{
  "num_key_value_heads": 7,
  "vocab_size": 8192,
  "init_std_down": 0.0411,
  "learning_rate": 0.00622,
  "warmup_steps": 200,
  "decay_shape": "linear",
  "final_lr_fraction": 0.1,
  "max_seq_len": 1024,
  "doc_mask": false
}
Each number is 128 + 24 x the weight over its row's rms, rounded and kept within 0 to 255. Layers, rows and columns count from 0. Numbers have three digits each. The size before them is the row's rms in percent of the matrix's.

# layer 8 MLP up, 1792x448, rms 0.0412, rows 851-950, columns 0-63
096:147143147077149158113135119146150127126158139124116113131143078105120106141128140103162152153121120165193139087165155135132141133118115137079112133196098138114132143123128113112128135109149114
090:134135127103110114147142131113178117134083129180148121130101136093135089129143176157112104169111096156118144113102130172151126128125157145137179138106177092165140120067148138161105103097140129
097:156110136163097168088130162163133105129144132138092062143129121125085123088151144152140104153125114122177129154119139106090117143107148125108122106154153144131136145156103120136136132167125124
107:121082153110176124172133177096084115159125130213140123120157134117135130128103132143121102132147132110154140164114145114124147145147146105182154135152099107106123110117164149131112138119128132
093:131096138159123097120120147130103139125141159172133122182095137138127131114120142149108136157136135122162127115113119128143122124134169116121086162103135150143142106111083123144117123136148101
105:122139151137139173101122121147107113128138118111120107112134115163169145142128102127084157130084158102081093119147123115156149144136141135114169141134129120095123160146154119132115148171114136
112:152110142137114098136129063149120158116088137129133166141110151132151088133106092143112147116143118195122124117149123122123113107172153099164160160151131120138106093111131117133138117111152087
096:172136117101100080164135099203120109104121158174115112120112045146125152093159111159130169072133155131126162141136123153081127134121150132115158146155099113097138116144130102144128124150118127
100:128147151097104164141132120136151107143129131071106128128171063155159121139093119163135139120112114107112151161142183120117151138099139139143140151168119142128146116112107078136177145118089113
097:102155108133099145078104100119108173115170089141178123154128119144128161122117125125117106126092109121181080140150121106093147122119153130141169125180135176149150132127109120182124130091122155
102:130149127129139124126145079165161127108152124119124112107143145095150138102152111132167116129142102147142117147162161164136153166097119146185099142159166131085093115123145123144099126116152146
097:152109074153109119107133152091121194109129130118164124164119105143151112092149094127104142115128100141097170077121142122116127121117103184185154130088115133110148116110140117103144152141091139
094:115140121109115128138137152121104138128101162162120162096141154146099126169101118154128079122133143129124086132100145158099090135134130095154112123129110117146172133092131137164135134148142122
095:108139151115137140124143111113108110152149130120120133148136134114144133105127153128114099120121090150111098128121132119118149121097193155159118153136150144123170173118157159111113111128150113
102:186135107149122143101134142136171131136124122121135131154173153121142083086110107140133106119124116073112150118102141169102112134121171119134149106138166123122116106125127121139168138140167119
099:139128168140134123105128151094158135140107099123128108120121111107136165127099111112158084132082108148130129111127153109091112161111158112126130084183146162115154119100133134141132106113132080
103:123108150128134114124152132121166113157072156115120132127164133089109126157147096112095101156120129124117131144133065139143144143108159149144143090139143121124173104142091098115127070139135139
103:133138161108136142139155118111126127123131147078132151146148089134149098091122124154165143139165141155115147140122131108101148140117108087141118166145150160114132152139139145132092144141093151
096:111074120142136131191145123136118101138106146126109110094121164144193105127120155152130119123176123097099086162117111118115156119154118122133136144087105113138109148158135094093112100103110122
095:124122143119134092130167105111137143149117087107128179108114163113159133126129142116103113156129086111100117086133116149136145098136081113163125131116119123109117115123210072150140145100126151
101:140127185130122106125135114116091139094131078148170090137156135175139097163112119120090134153141142072185123116116115139138146135089109131108121140152135098124147142161120116150141118125164161
095:133135161118096071131153158135108126161120144141124089139134111150134079113106135093112121119126128125156128126127124124097133085125134124204123110123159101137131111130161086145130105156110097
098:107132146110135148123133119150160100157163143155130147108100085171135173137097115120128118142122139149107120146129157138167058154112140125123137135130113143121049119096106122145144175111147153
099:098123108180139125107131137131148149149074097099162125116182099178146090119107139110122088121152155138088161144164097131138121136086168113096166158129112093164099141127113120129116104125142158
111:133211162183086114148138166136102109122129089185104096132070130122139141148106168100105125149122121200159138127124145158116150125152133129111088119148135117149168149108108120103099148113108099
106:170118137099163121140159106084097124127153161127091124118117175094076083101130137115101100101123138153150136096118173167111128147153135135107158103111132091107123121108156120138120123087136168
095:119118165111141146117134168183112116138114137123081124156126107139156134095118168115128117132157118137098164143132123159141158141127111141123158132122160139109132128169137127109089108186143144
092:129141126109121142112128189094118111106074149158113115138115183130084105115129120120142116077102074146176131114099124129130084145163161171136148154125141124115150103124090142132094146162149113
095:106100115136132114073155114155184113126124149148120129152125145133116108094125093147095110145137130124127142149171153109135147137135120154141113143146105125123144120109146131116081163150134157
109:140162174123152167115118146160122128159135144138121150125127130110087087150149158160172143150139169137125117147126118104119164080155132096170142108142122141129089111130107165131137132114138141
100:129094120124162133127144152103161169163135136123146123138118136099144134133109155086141116143093137134127128132139091139115091100096135163146135090120096127110180080144157123129133144169141138
096:151128111101155095144130139118141149129116148128146129173109113110114145146127110117172143148100108113165122149117071164112152138114145100109121127110122130091120131103145072094143110114091122
095:135133115159124114177097116092101157136158130114137110176092098132125138130156096091108139119148114152163101162137138117111099137130098121125141130134143114114139114134081137161129115127129161
095:152117104120136111136126103107091122184148119154155106120112139086142108132098106107113141149119158133105128084157128122168139132106111115168142104127087125145162131101119132097152147128086112
098:119192142097097110124138095116130171177142131144123135112120185176120135142128148171152134167158163163142136156150106114100118136092101086149140137093104122112126121141122128119103137088143132
098:134151114090083142172112115149158123169110154151071125128148144160128130107152161069124078138077112159110182155153166134127159105142131147131128137154144125130136146158118113117121160139122130
097:157127118112111121096153124125048152115066111116147137113121100166112145132141143128078156119125184145144123111116134141151196132126119078163152053141143139121100113085091147137100084142154104
101:098143125136138162114118129163138100148162172097113108125121138150134120107120138117107089166107170157123127111136149152152121151114093112127148109117111141134159114131148153125123134164123151
101:163121091073111190142097144085133139103075141116127102118127126137172116146128136100096102110136147107148153080164101108088127140132106143164131105147129115134119116138146143148107139159100142
097:133137136126093147091084092097121129165125155114077148103112137128154115110143093116115159138146158106136134100111133127112140146107136092122092091124136119115131157119128095115132125164128136
097:136123130099125148143096142135122131104159111118122105163115141107144150131136111121100131110132134111168125166170111156168095115153131194092152176126170130177143163092145105104095115089156092
105:132150162165160089183135132127126153165142119117153110126111099121125119133173147110103122157125149118133117102118154164154109102128106103173143148147115137153090182103104129132079125094140146
095:108151117132155103117117143139129151145128106131104143143139133115151098106108095164077123084122166143124108132129121097124174096149161036113111104102140120148099149139119114087129133162112088
096:137135109104187162115123123109127097101077110114073151106156082144132136099081093170054149164141108087146150144165124153144072178139130140146120100139117107130125124132134117197067130081152169
093:129099106147102137136087118121159161090122167159107106130152156168124129155112126088161187144103112112177147096120092143161102138208107153104124137140100148117137152130142158151117133137111128
100:143091123133159077162142141175130105194102162095099130105129099144142170071142117132092122141154145115151133143135137140161140151122101086171118135106083170141114153088135111109119121074124111
100:070119117134086193135120145123167128087123154112144158154112109159115089134120123171112111133137119086152132118139107095123150162123137075102123138120131098103135150127122125154149149136110131
097:156134147155089152135099122100162116137124140150153157153145143140161134147150114118105090184133132085109163175145130134170115167134133171098152062145122146148118108148136088127103149125149141
097:122136114136139174152106139127136138105165172100110139105143132157091098135091178097156155074100143107105164111094132107110140151135138159147149116093172103101143143146116086118141137084165122
102:133088136134117134095140122147118066147123157130140128130159157106134130124123100118105124120166103175138180143135146153076097115107121092153146111150115119130140134141169135143164102126141155
106:126090162085114145123159159141102155161132115146174156096129152123101108131124154132154145108173119138114120116098114118125110162121161110155158149140148109093127134132177134144132096134133130
100:140129161124099135173135117130099151112103116151170140139133157159106141112073109112173125128157132147154197117114113073163110112115127126110108159093133119159123127152084126115099119143121114
104:048125172112136141152141151158106114112136081133143122098129087109132112150158089148143167109166129130142156164129142137114138131156143144154144095097120097110115162138165111104175126125148106
102:148100158092108093107111128138176160130121111172149120112154077101099136136162145164111129095148169118081108108130137117160133146093173109138121109138088088125119171139121081168082125074135138
093:123129176127090144134143135132115149138110137136096103146130112121129102145171102108155148106147148118173127145102109111127136137112194098139172116118148076147129111121126152131070103157143107
097:112139118117134130116132158144138114129097152153108156139111146152170169127147160144127104137170110147129152152149089125167108132156108118113127149138117108109176079149143104127128141121129175
098:081137069132155123082116099130138147128148116112143124121119153114144146128176086133142141078148114119103101128159105145121128132104145123135133146124168121105175163154140113095076130101167119
098:090160148125136124137106137203100130149144154122136126110117157148154130133094135141140146169141134129091071110129132153179165108096103104129142125106148132128173142118169090117152152103097150
096:112147129106128146118129182141126149135157132114084095091129132153131117110097162126102127092159160142116146154088097125093119137119184076110165145161106123114116143124108119108165155076165116
101:119114133132148144113105106110097159120126169132132124131134192186145146163127122088131119137151112129160105172128142098131107154164149085102124135176116113146130095174081132161123139158113133
096:095138174125119131119103171145167119108102132089115127089162082114138156132132103158098091091116128134132100173177117126189120075143153120121108114133137157140131140130124138167097117171124122
103:136175129102134135097156091093148132139096101072102137151107151143126110137157101132141113123117158121129097149161185108153115142158158146123132124157176122103125171175139097133118138125080145
099:137133146132068160141134054135109101151138119157095095161150165092120108097180124137056110157163141142098147163118143102153158095160140119148164113168150129112151165124126128134094136155121123
100:173165093146114120099106120092091134121160132112122138120088070176097167113111159116090162116085103157102096125122172085143101190129159144148123156129133134154141157100155141160155115162125128
102:122131146090133116078126115167103145161137118156108129128093147122085107160137152136144159088124127138116119152153141110128183137168132091094119117150137118144159134102149109104115137155067150
097:126130111186105135064104118158117136148128122130159159095150107105105131114111150092117141106102104137182154081099119137090141141118116185149164142158131109080174124132151154130080137109128114
110:124100156110165089095138093109189112114157144106122134111131108151076107106126126106121141138111146138170130118138146157106123147137110132101150126089120098114156136140094153140097159116149105
098:119129143133132135166150127131142111162106107089089097093153082139143169105144099120118152158150154101138164172161115109068121098081171135118151092125158101122163112109125161108134127133150136
101:108127122103139160133136140155144091120112140145088113120163106121110145096088139144147147115083090114113149135104100142103109142159132110125137124110123138075080099137081106139115111173110115
105:139148161136137116135146097114101149106154101141151118129121179145152123115129144146158144133132098137203151131123077120149119151134126089121137079158152137135132100162162104156143121093156152
115:150161162118104094113149122116108078090146100139122135145131143113067096156094121115115111152141141126143123151119126112121118142116143152139142135128129133108135107123174149082118149132193147
094:109113102140132114144126136109134126113177149120123105122136140121116108148114175120114113073174113114127149137081122101146123118125145124125173109156135146159134154180066127144112102114167122
100:152192158152096148108163158150133119132108153156084153087131158140076090096164118138094107172131104125079148114123115159147118111123131113128151134134135125153063125157118123112146148125162122
097:143113123160072135118148145106101109185162115160108101160097127116116095098095119142095090138117069128132161117142180110124124190103153167157115132134115100128115161090156135141061109158120108
094:127161157084135124172127134150126115167125129142126100118129140095108134135151115107171134134092167132178127140161131115149131117142144093143079161114150144122143126081142151121115118153177141
094:154125125193164108122135072095109120128147145111100089142125136160117136097121158152146116173127142129107127125086125119121103140112094101135098130107103105117105149103160136137119067117121131
097:116127133112118124148156139054093135119119150138132145129123103110093152150165106152140162137161132159140163119138137133156141147106128134165125090121097084126120086145109142118105104131109164
092:113143134115138104125119102139153135115153109152126144131115142111113155103156139125116133126115115133150088103101162135129132110127123176099120145125150115148083142132138112119150135129125172
104:084132115097128148118103122116142086159116107144196121133123136095121159129145165126098151158155131114130116092123109145130129098119146107107156134108147140116117097126103132150130164111128142
097:159139110087144158119177159106133114121160095152121112128119129125124115099115080184163112089133134137137135151105116081155143097129149126119143110144088107115122109155155144151167155092146115
097:142198128127105125129070146133124127100141119129127147154120132125155088103109115105165174162138140106129179111132120131115140137089128136176116169122149110095115126121077091169125094117134128
104:117106164098166157149150127186150121167126094169122104118118129126142127115118129079125098126168105132125155071111108109146112129147156127145095122108134108109126112150094122070116156121149155
095:136128113079119165129114136149108145117165127126153133131087153098104118129108111106147155117124066146088110133146122147138137102122098139139138161098125103149195129172157106139149099094149151
095:109086091139122127146145143136110137144113135149159130174111122151149127123088094071153112126120108128083107130101106130108159149106161136142114144163135085151174146114084136155117147135110104
100:104089146149099143161165138085142142122143182111158120087142145111130117155151150153116132126103118136148148143102186117151136132148148081130127116160135120156124119080130123111156163116133145
104:124153141160066111132172115112122099117098138134177128109120122159068106091154139113134137092092129114126129095109123107116154100081129124149156126126085113124127113122120130132133117150134134
101:086119140119142135111099141149121127159088165115112118141109098130146095130082141172099165131090133164130141106096102115127077102091105141141168104144147117127121167136134110129065147101137110
094:146147119105135104177117126125106107127140142119132105120146119114122145148157095077118139114158180121146132145139143108136125144163116133129131154155119112128135102106103147133183179154100097
103:065116149119127134159158153165150131132151144166133085082098069105129135123115105123143133134135151143126171134123116120163154118091156090124116136142152090143130149133147121108112127137136148
100:139140130125134110136143132110093157147102157146129120117107110179128100132066162142115109140104135090153055122139131145140106130172120152202133125124137145121138109136133123105137112165124140
099:128154123135093134137139144103122158139138145170099140141115146139125102089155131136112123134110157133136174115148138118137085190161154146122135129123159155125145133135138146116118135126137086
108:097129121104093142112085143118139094106072168088149110095089145105116138108082126150114109126110180126141181100122096116137099100128124108099141094139129142087111140136123122131149128149085138
097:116148152084155152161137096121127147093101136149132114118102181141117130099134091116121126107137168135129081095099134138110141147107164103086077090151127122092117139137098116102129181100126136
099:126112195119103135108143094149142166105126121114154121128126126126133144133112180117139135091084102189113138113156140100112052152140157129127110141131094116161115132168144149130098171123097122
100:124157121146133153114106116145129137149125139087115120140108148160142120109083077137131134121115129100129127102151054102143132087131092155144149181186117118147146158154145123122098100076092148
098:138122141097148135092094180106116123119132122180119112127151146140116137111118090088128156127108133157167177134134133143174144109157160152128106185136123082135175088119148131101110154137143105
099:135125110149118170141068096102130173112133119164111075139157107120161166154124138127130162111091135143129117155130102119113116132121154114148133098130091139118129097144124099111144079111097133
104:201143116108145117088124124097116150159127149109098117186133120133132137133124120103079105143158158159125132153181121107108161157084100157123165125114152117093137155136130156149107091143155189
094:107127142061143152149080164127133151107132155154155088159175122102138116089117117152125098089162132114089100138104093124146091089105143100069085155164125136151136113089137111114146109161089108
096:104117172086147134109179140182142139099143126102106082121141091126098120105103124108105154147147131109163108142150142134149107136132111112157145090079133102122133157140139115119092146107136136